Each number is 128 + 24 x the weight over its row's rms, rounded and kept within 0 to 255. Layers, rows and columns count from 0. Numbers have three digits each. The size before them is the row's rms in percent of the matrix's.

# layer 6 attention query, 256x256, rms 0.03, rows 79-187, columns 128-255
121:128131110143096154130113119115103138101117119101116134154142109153160122099100136149066152105116137171142165130110144094126141167104140107121148140149121125143111110124127106142148128125130136123124107153161142114128187137125138125156113135126141148156150161147112162114128064098125146153177135151094144155091103129112118113126059137136164105157128053108137129119114134197103154111115
111:162124126187147117086115103085123107133095147106092129140148138153136132087115163091074143141110143129175110116146110166125138089126141132105078131139148166136130174114120103102163134119122085122106138142124108075092159133147119191136145127095126121097148114103146164165095120135117106153158121112166110089108125146179128136113154106136127153121136119136125097110127113112117142145149
103:116127140147115135130155093133117138162130111130114126152112123177130144120130136130122116160124099155107118124187161139117108130098086127133123100131099143123108102151126123137106124131126136137109119137140129157169142148110141159155136099129108107118114083128097139133142108108167127174103137112161154170117148146145174127151182123104104118165117119155046074131165124092132163118128
101:110155159148131152149145149148156129191128157132119124090107124108156110152104114109162134141109093149114106119139121143133097118137104160089128110115136181081116129127156108157080123147126117126117123173128091126136160127120165146131097106156147138111181105134095088143137195127149103110096105148123138124139113142150097132120177101098129159133114115118112149143127099104190094133185
098:108105116098121135135118131126119149149126159106167126108118165109122135152124114132111135168114104170123085109134104107106117132128090117139156140103140126154102163157160103126109086130115146110162141109115143083114082147111151092129147135081087089175102145118111160139131094139161129122140149130137166103122122111098196107100132097167103133137141142142158127131123137158140139108091
100:086108103148127131139151142120107115106137150152080134134179135129124099085165167156151124148159133131123093126116095109140102136167103112089052160113130096156160088099120130150146137120123132115127142114133121129143136155112154130115106094110209183144129137109125104128114128146139130143111154129110163129140148122094150086124129152151120130117109130148123122103109118103105151113160
122:124128120124080121153138095118118156118102148121100113133186145121164121053146153129117098104104132133133148143108130146077131127126107132153088147092099140146172183116119162162143109156160126109124146121137118121132129149149116149119144085097118110150089122101139123138113127127120137152136099081122102175160156139120161148135134114164104132152085144145094110080118165138102137089154
105:133149107133142128186073171169143099123154091096138101138134159119100116129122124123107180120132101134140153124070117103129171126062100101091133112127105125140151183109138122153140114155185123105115148142102139128148131145145139095106122122113129089127134109144172144107147118129148120152119131106129110118097145152142165165100127129139082154110127140139118130119129140145150133165159
107:097131094147114110118129130143144132120135115134100150147171114122175150137183081138192097156173120108078154130127101120088138135121089117067156112138115115106120127104097157110120142107114143153112142107171154147126118115117125155110103091125104164122131141148157130113159130035111116133147142097168131148096121146099126117123143115131129124096101139126155141137091109101147169091160
108:125126114107119142093119148104124110131104153112088084089152092171123093160161166131090140129109127191128116136119118099166101148138123134113133124115139170119148153148123103096115121140115122120122115126123102148115154116117114065122120130091076166121137125118144091111115118166155130092130142133102108118146177138119076147156166115121072120113134130129154130154099121097067124141116
104:147117138085102096110089139102150128133107128063125170111133139134112167170133158154103151100122133096104143113137123142121171178137105130152113144147129119084095124129142148202119162167079116126120119116140163119115140159091162105100125092127120088115136129072106164115151097136132107136174125124148121111125095165116143113113153146096137137124103129148127167111145154123148160124128
112:116077122171120137129161115115164084124162135107155159118161116140096134124139114113103123143114154138178093130112135076133129144135110143103105139150160145124133148166076075138150126108142125107100091113199120148102164144121128155109102128158151114142105117104111114124136107127169148122119125074109088152128132124153120137134137123140161113162104086160160156143128142142128146111131
117:095101150180106138118104156106147092132130136083141138128095166090145155097158116144092121178149178122143111149146138142128187084129157169118124106103169166121125158142071126124121101135098156111116133077103106137100111092101116162122144161101110155138114115106101135122163140097143146118100142132111100110161115142151150087138110119117175164116118115147118110170105171121116138126169
106:144120118170103171132157137137072129124111124148167150098096097093126092142164150128106105109130068106139129171141119177123132158087116157112108126136147120129125100140097136102134161123188131081149155143064157110126098127111177146121131139107121147128110097097140117100129139098119106161112114118116134142103130151142090147144114117124134105123120109123142131135093145114095141141134
101:139123140088093111112135131096102150195163145113136116074150116146128109179119115153158130120085120177176104132155132130116102145119138111147145127188152123118100144137100119100097126122163169144136199141115115142130117128164155148110122134132095162149143093154122170157141111142098088142101120121116126103163120139181159140115134142193149148124096097153138095121146131129157145154148
114:139101133102106088133097119122127100130136083096137144126136152161106134133165156100104095152168112098130136153087176117143140135159111133156132095147138118118106130097089143160172126164109185105119152128159169167142111154138118164095134095109110153137127133131095112151075142134160145139157120126119116104126104115161099096112071111123148113112123075181121103134099099139136094112107
102:139138106130135169134090165124094129115172150097161126148149153098133133106149097109139069132105144141087140156091089108128143131135138129118121147115110140128119110137148157125060193109122161113154160158149090152105134147139135176144099140174129157116149126121154099116139099101147121137112135114186163129140127075133147133136165148112095173116158160121141125075107121112145126141114
086:093153078101114094102135101123137134103101137129134144090103164135125099094121126122093126150105136148142145147131135158118102111175124126053134163112138139144130107103120168095099092105135118126132139128153122104121098098118143114157131147142156149119141127096138103110135106092103117133126149085180151094122108142127107159173136112143125144080133138131112133102096127076098144129143
092:142150092132082106143112139128154131142127140109141150079136123144131136156093125111155139087149150147088106128089116163147154079145133119109122170143151153127131105139176113139110117120125105149112110104128131128123113116103088082168094168133186127120098138097106080132115083138136100140130159114128119090070119133086157173133124133145131124127135193122102149119122115084112103132132
087:190097126118151139104105101103118110189139139100133158169148150159187141103145180144115165169131134142178126124145139134090142111137114104123113149143110142137167154084090183116150152121105070157190123145160154101099139166125153151152115158116124122077104108140109123142128152090113128128166089124104138108119129148124168124108135165109153135193128103157156109138149136149118090155120
097:124097182152111103092185153146140089139155135108064129156164133127116152121151152101119094147131144104161113113131137116102102107143130143148145112119133154122112140094160118095131092123115143121125140151131124152126144135144128164137161106128112147100142137120097111116102169089125127135109111113129144119146134158130093085121142106122123168098135098129102108120149147109087125131174
093:135091112140121164150102134114158062106153157141086142114132104119117116157139145147106131155070141102131142142134130110184147115145167122128169134087120113117095126126120124098161102101163158169124115117143125098120093120098132129092192090143174144174123151089121116161147129088116132076117133138157096149116138144148123082112097126099136137144138126139127153155132099153096139162169
106:147127137161129097096101158144136081123169120136085136110178155176172144106136159131120125115119167153122112100098125134120102090080109107122126097113138115125138144142114094158163139155152122178118163157106129161130165134146106121116148147164107114100134140118106146171137109140086118118094095093108103142176126099150122132073127082122126137118135116136157100160183127147096141114138
104:137151134119141112105157121144172165102124128126085119100138130127165130151119134158097113117140118166135113156076140135145104122149125125088156131113177140139103119110131097131141103163142127104132107166149172145155175088112110109125161105142124153113133144112144106144129121177174150108121127138107099109179147100085135153165184095106099153153113161129118108130156122126132127133118
108:110082111130109123178131108089082089158122133112127161132168124160172141130088148156114062180114125097101138170125124131121132157140124089161149115116125146114094114121107154119134144103137116125105136175139137130152107152158135174131146070101105140137146106106095136158147089117127093083174144130115116095105129126149111179117112144124160113099151129151150108125140145130095131126112
112:114120158101127120128129126120121103140142155162131074118128130131114109147160150083140149087154138116091127091152117112158141158168146146143102119101131123110096140159114122142121116121133129113115151118090133150121162107113122107109135135121133141092136124086161131126130139138153146116130122125108138114166130138129116142145111121131112103158130157090173113141139123138111126099111
114:148123111117129113115116096095157145104113127107091093144083069100134132110090129131153106078130157170106161124151139108150151155107164123089149138164131082142115131085146132114114120101145114139121111110131206147097143157148116117170143113144160125149114147119170101124085147183166105108149117160117138132126166133109132107135154142112095165107147144097145143120099120163147098170087
109:080153119083156150146106111112146136177124109123144117170140111135096107192093134156138076083140147113078138108133122146115118147198144101149164113117113130104119154103151161131122128120106122122085122144122149135112128128155145074081110098112129104147125114133161112144135175146112120098147155142110117103122144158137109146146130115079102149142121146156148135101147136143139129130112
102:135123158097138144103111153106180139116103143138130135182147144082154099110105134122092164116161108106169128113161132132120122136091142156139121130126099095093141107169103073112146109132143121121089127086153127151075151135108088122107122139080119129149150111102120148166104146091136141158125122127140130140110095133096149116145119089105155138147146103135137091162156088101141129114146
114:144137174143129124087105131134133121147111170121149171138122129140120112131141087149087121131147154173156086113103177134143134088184100144082101118162146092095129141092112153112143113140138143131098129127086118103126158132145151120133125135114100138140152147128166211147120132133126118118114093145085125108127114156126132091167106092140068122123127093120164152109120080110151161100145
109:098106103075139094170131126127109107083123128105105112109173096168142105116145142155132070112143130157104095144115138132131119135110133084127140128106086133088137132114104124128165130120133106091119108131079152136127095157133079142140120143144141113111166102167169158096140118144125153130127137107127109149166109110103121140146100164134123128136114131170182116094139154126139157126114
109:127134165103156122094132134154157137133158109127130166077114155124114160125128103129113183121149133169150135124139169116151158116075167171147142164172112107135129132139106119141158115148123099150153121103149119105112096139108109130138125129102128107121094109068132131140132152133118137142114127103184090120118150193170122122112169102123129128109119093163111120073127070120166114094130
115:098100114140100157093104104157114127142115137109152092113116167121054122104137083079131102121114142112113198123174154115140122099159133129145145160095160119124119135140129156113109116105144126120125121115147103171103138157078150172139121124128126094175125155123096127137079160126165125132117134113150140121136147092127099141070125115151108184142157136121060166111086156125118119094153
107:130096132107138161132112083122111159117138163154146098177113102127137136147104118097140142078161141195138132150136130149136091144080169083129102112110105112130163114158139111160164090156147084126084118116158098136099134101110138107109124152118137116096133145139109094111101129147100155162159175126143118136122082146127107130140148101110123169153100129121135145135168151122124137133098
112:125098121128096113180121135109135146136122161155126172154138112121104148102122144136141108102135104116121116083125156128153135146190178101152137121137148110150124160128126141097130085139127128162160139099130140117139119077177122150080117097122166110142089095107151116151175145160098133054120144153168120111147169137122147139112144151134115129133141139157118135128173133119100125148148
100:100127130147146114134129159153127130127159136166141156104130193131071135150106117144147164178140119110086115064148101146126134106087098136144154145100129130138115117134151098119118141124099149098115128117151152112109097115102150130121126141127153121129090141106096113140105127138152097116154131147118187095092160125079144097073147096088119132140149172136135106147127108074150118130131
099:116120140102153126101114127104145162129129122163141107130141111139119149147157152153140091088130147110096154105115140130116108115176177152125108143116143065121145109085090106165144080072116154141172129143137089123159122110128164140180115092118172133141152156186141136134092113141192122105116119127119104134100157122121134089140181151157128128115103123168127176098144117157134135121152
102:126080119090113138145131153166114155126129144140124107134144147109119135102097151129151133133144092116136148146132109110134117131138123147160157142135105141090146126148125078120151130136122130137118112140117139147114138128146141139144123140130069164166134134127132159156139114135179136143163147118139131144149097149113148111120152133104121139145065166110068118115114124086174140138101
114:147138146129103142110117116153134095162103171111156132123122155115097107163121142156162152114120137118150050111129133131125115134150136114171140087111132108155122161122117143121103114111144152184132140123141113092106110141112129140187156151100136148100120113120133136152102166093145113063151098175105136081128146142128122099115102119142105146130143136092139138168122142136104127130097
106:130102164101140158118135149124142157113165111095134107085097108102151157170159127153113162140133102091140132114134099140113139082129119161097106153116165097118129134102103109156101094087084148144140176087113146147095148145113159147124125143162204156123158105126123122134123167164097138136116145109159111133144156116134152132122129088137188139130144118149094138122124080151159098115118
102:118075147137125078140139133140138126078166146137098112122115097148163148151157141116108149119132117137115062130193126132112115145124145121089139058140150119101139106105098154150106134148123096177153129142148117125128128131121120138140135124143138144146095106130102093144112153144167164146086110143113126147101088137093098142154120094132110097165119131090160115105118135141138195125116
112:119150155117122123140151113078126123117128158145138133129106103132123098141119145108154098149113180135151109106165094128152170139155142144112118111122083120127124096092124148124114120152113154129142178155144121078169120132136120089113144105140147122101174124112166113127154129142173102154146156125141109119105105093141108127119116133093124091053117106105139099139147125118167099067136
120:148180084099103164155123103153114146113164130090140166124152133127172145098121105147127150158092067119130099137125128150112125155113139171084140144089124149136120131137148122133118142169124129118115139138090142085117172104164117094159139102137118102129153131124103076116100094135125126157124119121122146139104112141126136086132080187140111117161110104104148109133146126111149151150140
108:100143165125130151152143148130160090104164129129119149107162147148172120142081131138107121154137161120145114131119137137112120163109138111115130144137147164141105106090110125068142119148179120131098109155115123127106148104160175135094107105119113120157111108111107079164126140172112127169100129129104106113137167145150163153103171089132123157096110146135086117104072088102112120103119
104:122125098128127138141145135141109116161101119120151171108119119122152158172199109106128119158145153147149100168151089136115116132125107143142133110125168168121146150141184095129080128118147124107129131128103136125160118166132141146117177165122152103127107112129130112122150159103155160106134091096136201120155109146098169089120124145122142129128180179124175148141076164138143143144094
107:142118117160146161115097148101114096136141110166134110145168138135123108151157074112174143172124124144131114074137116067162131124131151125145132125132152096120137147148085174147149096092128119151157124124158128116128127154162130109095121141081142111084169132131124137118152159107128082089103102137146125128086143122128148124128129164105144151144140113131087159145135166140114134122135
108:164097103131098130143153090135120123110129124145112099134113148175167093084123196098103163129154085138145153112151143106139115125106138121142065158146085120119138120124122129147115120147117128113110147090141189142100150172109152160124112113131131125143143146100138148159134133117157120097090132140137158099134145146148133117130135147121149111135154128123103119102094166135101118126096
110:182153137137129138143115112141138132133124119086157103165113135090095152151131139113114148096078119148161088084107151101102168116140113130118130132095151131081135116108101130131092116088119139103113105180123158148103060129114071071135125159161139089142166128122099148113120134093133128112138129113143096167114126136098153104155138141110141117127132182095152105107134076108146111149166
099:122170109062132125165112103116117137115114118102105150104160139146145142100132118101145117172156153139185154121149113148149141123181130129154085099172149115166118104158103133125114114118153129120111172091144159136095163128150094121158133089126087128185159151134113115120107151128064125105121108107156155121152156140095153130143143129103099110152155100101072108151121147120145141150141
080:099150140148103097121097127118136135154087150105113110126139140115186076105155107136136123083080163098146169168116108126133107163143149117107113124100114097136137100112142156102086113128072142131125125132143093143084129100150096115109082144138118176106128107111149093166109121140141136110142133105125077145117105118098125131190118126093135128117136105117127113131124141117127102121153
078:123118156117151157128120137112122110117114136116142139155149115144102129122132139094112136135131134142119144100118133181078127124161128075154159125137171083180156133120122142152128146122170167142153111193146128171119093138116156109158148076121111180171093094146100115135155093109139115150119124122143169121155137126129127099088112076147067074148115131125144134073146137134115124122137
074:144155140129104134132149136110132134138124159097108139097161132154145114126176080120140145074143141121093131159104109149081122101157121065141113134113085097106161140121147154112127154116164138103160141092151093188103139113156129164088135148128141141187099119087203121099163168124140123201090074142064126146121123163114134102144095112117147125121127119150116149144141098138097141182121
083:128149117109103166137150111120131140146129141094098116098138109125102164147153106125154139148140100146129076127110149152160163144127155130145125181100093132095108125077144108165126144128126084127106175117120124108116144139100132153121149099112108147169091121130135132087152156165114082139149081160132133075134104170130107149157114069105138157115110113138145156120085100108172093095113
072:120174123141180172118094136156150160139106149113122122159151093143119146128155147178130146093165116114111169129169147111151123121155124151075163121135135150110163089177126136151122138123145124121092149170112139117084171123106184118098097120119092134166136099161105102144093138135128112121122137104150096143154135162109094146184152086127148140119125140122125117140161150161081100151148
091:106165150125124121148142174095100127127126112119128172098084114076093133149115075144114130078094136127125122112148147164112147144130140134136119140140134150099135199120128168145118121110079162128100131101183102141123133123132119095134151126118126171137138112104152103161112143137161136094126160113138100128147099092122146153115118133092130123122153141139120170080189133167097124199134
087:115109145132120157133117156134137147151111093138156134146143139106101140120157088171148131093094162145136096109074139128126118126144131139141129136153111121149087078102148139151144148085142153116135140119127090125097095164125117118060141117148160151159108168161161152151082131128119084120087095095124076132124122135115141087103121161133065100159106141101115126174109164205121110127133
078:121141151119132097106122139115107153145121159123165152148167163144119135123079117115128157102095146166123145100123160174117154192109129139163122121151138122127107190134081129138157123135153177105139152112148108111098143106144094127126143135156106095152085122114167134174114126139102110139118118107090120145104140135139115110154093114133098099138122131120135148095149117195116087086145
084:115121113117138125148150153100097156107113124136144124145119121118139091116065113081175146132121143115143133128100126040146142131155135113101112143139132106138144109129143134123126102104121080151148094113120160150155158096114149151140160152145161106141146118127110095096118133153101142100109126109134136142103087078136100155185132130135115106156137144143120129098132153095178078100108
085:177150142112117117180140092127159194155127125103134127151117158160150152127103134118122123098129127097147128120115156082115140105123150161138081123131097137144108086105118107109141109140121153141078132128133137098155150149147124124155137116153107161163159138103093124138098137176109128103139166161141106131109079133083118115112153131103140156112161119117145129092108149132137099126118
088:116122132085139139140088129105089147104117131141122150124133126138104119126139121119161086151140086091146102150165171128132106104093137112120136125142120082122117148141103132128118130121072145126127152099112159122142092133138085088106155084118154131133135128134104146131132118112136132136112133153109127109180127161122133149159167152134144092167120121161182088136113170133160140178144
090:133165142132140112136119117133099166140142110123138165124108171093139103142165090117135123152077117164114092107117114135110103163078132133098157155135073090120111141119185139114108140081134155101170117121154129119111124127101132140142104111129121159163154105119144094120128161134091103149158153158148123161091107079120122113123113150130104187143148111169117181084144134148081151150134
081:135145128145082124133096152128130075113115112118110114108081163130070139128144133156143112091145133115100085153128120081167129105106113111150119126157101144159134154153117151141111150095140116066146093133102073122133155106095152132110121157144154132156105127135122147119110133134143144140106159141167121181162114113123140134148082168138119113114146132123122174112108107101102120064136
090:166140120136152131163146152109113117144157112131146185137163156136122131119140108129121170115130111129138115126101123132087139155131100116162106108132142131154112105077116132155171172168159106114137137141132120136130090092138139117160123149182129125118142116141136169142125129120052116192117126092144146129114113144177107114119119110169125102089138131140113093113108113148126094123126
090:154095144171112103120150091136112133152094130141162099102142136136102087105144111130135114128161156135125118064148150097136100104081142122114086149095155159183125129095128135102152108099133102149121089122125138113126151129111155079096102094141130102129159154115142140127123159091099121112127131127157104080113123126094110160117132126159157119141151154125096117107110170145117124140095
089:117140136153075125114117130158115118140128093083110078170136141102155129109093137101162136108174094119203124122122150104133177120075102144093127092171141106101130154091149121126115161126154107135133097097124138130110079172147096154165110146117128128078150114126150167098094158143117110137141115115115069151163134147166103131124131145165085109127116137109135099116119150099148139141120
090:145187168112121086142123102114122131145139097117124142096134154086118102140140076113115101152122114142148165158143109161192180143097165120091107126158112152165110122131101117152085180125121128119059155119105154111125099169122093091152159133122118086116112163135099150142179139115125134101153107146137140153137114131137143108132104113126104119126130101115132139134127137154120155117114
090:107094082119173164131150084142152095087149099132112164115171122179138152126116145154111148108135071135101093129118125148151141127110111136152104103123136113156109145107115103171171159106160169104143140112123144132152140145171148113135090163098169145096136111165132128108135063135175143072109073138159138072129105136102116095105140092164136147163105103111151120101136147131154120143145
099:108118131103134125111125128150117132126116117103125141106105168121095143164181161113111125128131124094105136124139126148158144119141174125142136111149147137120110132090119120108095161102165114087132126151072094151146120117127149134091073132118130114087149139136114101123130134136127106165121167156096102146134162181100145156116161157150132190110140169095138166128106084138143093148152
095:146133134114117113136129137114080151088105149120120153111147135115133120137108115104160173128122134112167163109150109154144133143125143154155140142132101060111172165125110106101145160105117129118127105165139087131103198176114135137130140110096101142188160137050162143140104188131141083155138113148178146136080112112154171148133102112120147153147120134139111156168120129095112165126148
106:137116122110112152160134115148154111151076164102109133100085134131146103127144151129153116172136135101147093081174126131154091109139135165102105123140150134097152140108181130145130087160138133132095140104126154090160137162154133136161136132101089126092144124123087119120127126122121133127106128138138111085133151137142129133146182150140144155089144172095140155121100117139150145122106
106:095111144157131127132115153127080126094113137131115134133151142119147122114114116121117118142133120092141131171087096132133113171072145107114129117152157134104128126145137150155158141145117096107119154162106083132086150101136087152132114125095149174104131091093143123124149110120144132147118151129145141147158110156085169111121139115112107193146167108097143134149113128085108121144131
087:115165071097141129109143104153173114142174135114133116184114137141199086096130145143117090135112144168175105142141155104125112130169168126144170146093136124131127108125105131078110137123158144131121126120116131142120149111144132115125155111140133156112122139110132160124153127084149120093123125143126132120135142097149107144153104089171143151125124093145130160110097119126136093150068
095:150141117130152074132120134114118121141120126112104110154123120087149122108163099120094097153144110087133151125099100138148124147077149092075093131129125138121135148118142191086134173110103126148139113150132104093136117134114098123104129118125120112115137134121170078082090128152114135134099143113139116148129152084065147152088125132126158119110132116112156135117150116114126150095127
101:133131152122122128081151156164115119111064147136145112139151115155091150128129114150108152157127141101074116152116157095093164159163100125119080172131128154154122136124101118089133105119104166107150118117149096170083098073124126119139119150128107176081121088114105122092125123146127163172108141120097093111159150108102129154117124106090148131133177142155115153142136170144089133104121
097:147178123127105106083082116123115119113115117124105120119106159101139135063118131183144125191129149164158188116146110145163136149102148119133130141112136079149158130097170168144127142151156140163124124144132150141132113127126114134130132181151168144102129131115128146121200160135125090135121129108131114122141117138132110135072116143129159127110143153106160170144160092144111101175123
092:100105109168136096106114101111124151100150140122128091114100099147103110162119096129107112133156122144147119075173112096117109110147169160129172176145141144125137072140105126103117071130107139087120114109149121087150168124100130159154116134112156139116143160103128089098100153122148149148075135120163144109119072117120095136125123128088122119121118123158102162114110147131171117059147
096:120142143100138134103147102126149125133130117120164124110110167125108119116106142139115141131150147142112140116138108145110097114137147130156118123119181150185160096075116117169123147142125131102117096142120139146120110116172183118132188167141139129148099142153090140165091097162145115133130136130149185058106124139105065124122155118108112107124132153122150124123169106098117118144160
102:134141149168107102107148152097137146127110140091149108175142126137130178136140120145108115150104167113095050083076099102120104115103133151093145147083165145109114144122154148165102103100106166200124141086109153151176168137148159125115124128191103178137128148125146145110159107117133143115140159141138114144112109153132125153161114097111139120127100141131138146140118061113145112112154
096:110074153159096163105117122099162119114130175109107106109102150082122166130174126101167119109101165102117134131133121106145130132098165157092132119138104142086118165100102139133116128110128125141152178105125137119111135162098151130136115089108128136148116108153148152151133110138154106137123121152149152134112124099122116153132152091123098165140148142132101155141110117123124152136152
097:124132077117111128117165173109135092123131108107128119151158154119148081171124145121139186105116107146123129146092142136119153117113132126144112083158155132137132143145137107148130153095109166094120107128144099170114142122205105151134116100123119122142114081155101134129132150127154134086108108122097136187163153106116132160157112108115092145151165131149066167128150101128110124097131
101:123134146095145157092136134126179159130110151109120144093114135150157181116140151160104107131115147147162158114145182157094114101141087179158112119145148174155071154121131077156121079194125114117090136112126112123134155130107132123114156126104118119110121145123107150137094178129115145163151136172156124095108099107139078117105142116120146138094122119144074157148092110130136115078171
074:108137130110129153122155132107125132124111160113148115111109092151119144144138155168154125117095090181131163143154115117116122130148176140143120171103143118097129107110104082143087125110097150103116147102155167115103097083162063130148077150154145135084101143098135139132114110139145148180139143076101128114152113120154118122161165117089119079125104109087140130146131116127120109112189
084:101134091119106163111165143147158151134063130095105102148128145131149119111122103147132108092116130148124090139153120126132128122158139158090118131102101082109170121138110145130146116115112142143133128143188090120127146084120128100132150102137113127118138116120143095126103129104158122136142121117121099120152134102096150157156163151132147141090147142121107134105129149143120139109113
078:133127115146127128170150146133158137120121135143119138121113144139111125115118096117106126096103099106133121161096141155095118146142136131119115132098109136113154143171136125120120129153105113097103187143170119135117136140110102099161133156097137191159111088138142139124181167195128155125124136157116156140121147128145175140142107124146127193132156110095129141102140141127155143137155
084:104123118092137138109129139113152129160130158115119177151147140126111095165090163102088122147104138112152144122085140119121124126144146135131122128138138148152136100119125124138183134131134163102164097166177086131111137107180075069129099146113144170139158087095149121106137134204110132106135166122122129127080142110129141094075123128130111145100146182115155169147120120180152127111094
078:148127148097135141095141126151122162096171082116103145101086142158121127104105145125136136167200100152109137107140137108154139091105144177138157109145122125111108145124146119087105121125113115110169127143126136131140113097142118123117131122126139114127154129099110143144123136133143101091110124121122116119111112097151134140153145121137131111130113127119135163155134134124173142124117
085:123116064153153107115128148147162171138137164121111136127151158135148098080109127135125124145182141106125158126096126135147156097120123133128110127120123096086131140145196112126140149134112126105153110124110125118099131114158136136126115132159119177163162117092140155150129128145117117144164129123123071152142180155118144078147146149112135103141132127166129144131185140141158136138128
090:159124142129129109141103157104135101112122133129132126127128137113130147116124150108113154119174138137095151148104177166115109159142135112127138092109131118143121148142099107127120134061155145065144146096153105151118131100153104144125147142122113131117135110152110159123061139129097138090114105131108152112108135135095153161139093084144086115115148119156137129090147155124109101124131
082:161134123101095113137145130157112084119122123134132142145141152141135097120119167119126131126141114057145126161110152120132138138132100070155128124093104162146161144150109131121136148128147125101146120164181116146091136158128157129119123057133128158144097094127195115099131123107110144089146144139163174136132143135131134154099111082141095140128169125121114081080140099136106125140105
092:117128115141126138115113132132068108094140156135175148096102100126172137144103125125137149112136094116179086118147150120129156176130137138119130135112084145107110151122157101131111160129121140123088142124177125118109102133121144117169179103124098129132143146095164126178112140170139154150149061131088176124148104157072175129131134162137144159145085073119102095145149130178109115095151
083:127131159098080162165131142129126083136132115095139127113121104133094130145086112158115126135153162141095114156146150078137168154116147082135138135131079140086138164130115141145088149123153112160129160125123127155132135143100102135125144082154162090146102077143090175175140128130141128092117129114133134128168118168160090159105121070111125088123110117125131085144117120141157099105135
089:134136137118120105125134091139101112053170142107140133116150138149108126127119118132119143091113128126159132124131140103100146141097120099142094143127143141168169133119115121118114129138114180172123152188109120124107136110128135162101110112143118147162143136122101111084075112131097124155110097100116104157110129079099127159109125096145154139147090108143126138122146137111144156114155
091:075156147100123151177099122095129153153085176129133133110080121126081141138117126152175092121147087100095101142142141121117142150131156102126144092105159117131150148126178153101144091132148117116152147110106152144117103094173132124113121128102143150120140123129104089101110085125137115121120152157124125124094108112100140122186139129124125141155148154145155121122156169132170102139107
087:114114105179140114110136144094150135158145112157159145139083120125092135131083060123114157163142123135148151149153124102160165144117100123136125108163123135183134167130141149142158125150103111084095104126117118122120132106170135152092119146158111160112105150159148112151163101128153160158148146115087114133144120096107155109132130170184132130129129159088150140141124131074125121150156
091:093160145126117130139097133121096130146119128115119108110173088102145163097116142099153131079121106121095138156074140100089120155161102147134161132107148123100148144127132160090109123141126148139179151149137095144133124109124067151132137144116096162062136117081127163099106164138147120153090116126131107165108110131120139128135126149142100136126131116132096165168147120139078100104192
090:146127125101120114134091120105115171122123168116121156090090130126164147133117081141128062126160147117137125120126126106112125123167130134157096100146137131123120094143149135105127158139065134136127155114111166117161107106147132138102146137162103141163166127119118164177109190123128115127146147130137079116125141160147151139149116135124153116092125167134139112172091156145144129130136
093:111117154121110119088111133123104113101147094132098124085114151117097101113185111129117104129104154122153149096126112174152113143161140148131136145146150146184115134131147102144134141126120097147166116141155083147081170129121129134116111166124054180138138140111098119140159154146118083151102138124131123136101102122125131122098101126163128114165165114111097089146155165111110152149142
090:116125107103127145130129141106184152139092121104099093110178151140161114104128152091134080122149146140144138093097121176087167139115141089141100111153095132119102105143101137137060120128104116137109152122131111127131144125081107105120141148095115152125098123111120117095148137131087104142113100141131131140138138100131147126175148128133130134140117142096151097135111131145105146144117
101:110139112150091107129142115157123110123153160106102149119128144146126152167127128162081125127110151131091129160095146097132127079132107134099113144140113139164139085133085104131162111140126113136128135158092108140163131127138125127071117130106100120156150101129118143090107143152145196143149124082115104139156167093148127124098155087153139104116079080169118125102085132129111127120108
100:142129123184156140144128143168083097115139137089113131157126111152151137082145148128075134135117132133124108126139128102139137158127117114126127120165110132146180145122113146122121137159122109122087129134129097141122140109147118147153113141147072159142070149117127179143130090106124113159109138090130120117136122135136124121146089141169112144104068080125100096137102104114115141063161
093:078128122107120135155105111135087126150116158156131106132128139144108103134149145110162100134129071152114150105140151104145078098127141156154115129114127088113154116176126151112113122125138112134140136156123119137124080133101129136158147150156143140161145118089153147108093151159126105126094170112172126142107110154120149143147117130059156146135156078154120141150161161161155109123118
080:115143122149105180167108115128127139141141097162105114149104100145093145118101120151136157132131145159105145102140163092117125090121107168104125147105120119118153145143132128113098119141131134112131099131147129156129151142153156101116136166104126147149178137115112123136102081119111094118178095108103106137097101093165157150168165121149135170135144084161125103131158146141099154090112
090:105136139164143161141124118097125127149153118133150187171137120169121129108124123110117141119111155129180143127144165121126136117129134122135120112148119161120114113102111075121080152079160157108145112092093119106112155083163140137122114161165126134117161121123122107146105131111142114157125142114130148144155058135119200136118142124094109159095143105095116102112164117119152121110186
091:152140134100161105160155105149144147117146124140152151095125158150156120123141114097102154131148114152159145059128135132138134119106126183150108172134162103116124123095122124111155138074152112139129127114107132120147142069100175122111131145124131062145151101151103109100157126172107105109131119156135135096138101113153164136081133136143163161107109124127101138188134116086109160156133
095:113117136124117094095151141153146074090133120114108109109136117106154143177110091120106140153163140089149127174090114143139106163145085113104134153137119118157141151131102122143123153121144125109126131084139103108143130145100120092128134067124167137119132089156158097168155121174100150137130129124168136094121116138134129136117164165148147140154125108126130120105131134132095151138144
090:147148101108136125112131126130116119124139130099100120109090128155148134133135124152075121132160143065123092126129108128096131094109114131107133108096112161133105100125144139109134145174124124119138151098123192109119082185155148108133121122127131140081149112125185160140136136089132150120119111156080127120119152099100127105128140148128111132128148138117122132135102105150117147123115
101:096143134120109165118155155154178165142104126075130089105107124127109150097120147133118087137134086122074128158150120163118121108123073110138122133141152121117148123098109146103166121117127108139114103137126103165148115110113123121113102155130092127084128115154144108122154098093156122128162119118128123149159149130144078109113135098160069156079102178126174125125159151177145076144165
091:144139112110117108128145122102135114116106078131143168108127155135127122114092128144135122209130130120146140129149105112151109130121127117142123141150137150122094141138166129116092184170147104102137139115147137145123159155045145126093150094115124098138111068105113149151115136090139105126116109115099132170119153106122100157096141121146127129124119119120138116107167125126102155109165
088:132123145118095156141181131157175170149072147124107132135107087115165149104152114139133096140157114166140109127134093131163108118127123140147125132099119125131138105142080115145124121096152129126170162127114159102108113126157099148107165123097143111124142126094135153124133148135136111140128083132112112127131150138113131125166140156116172088160088146158128148078137117133140097159115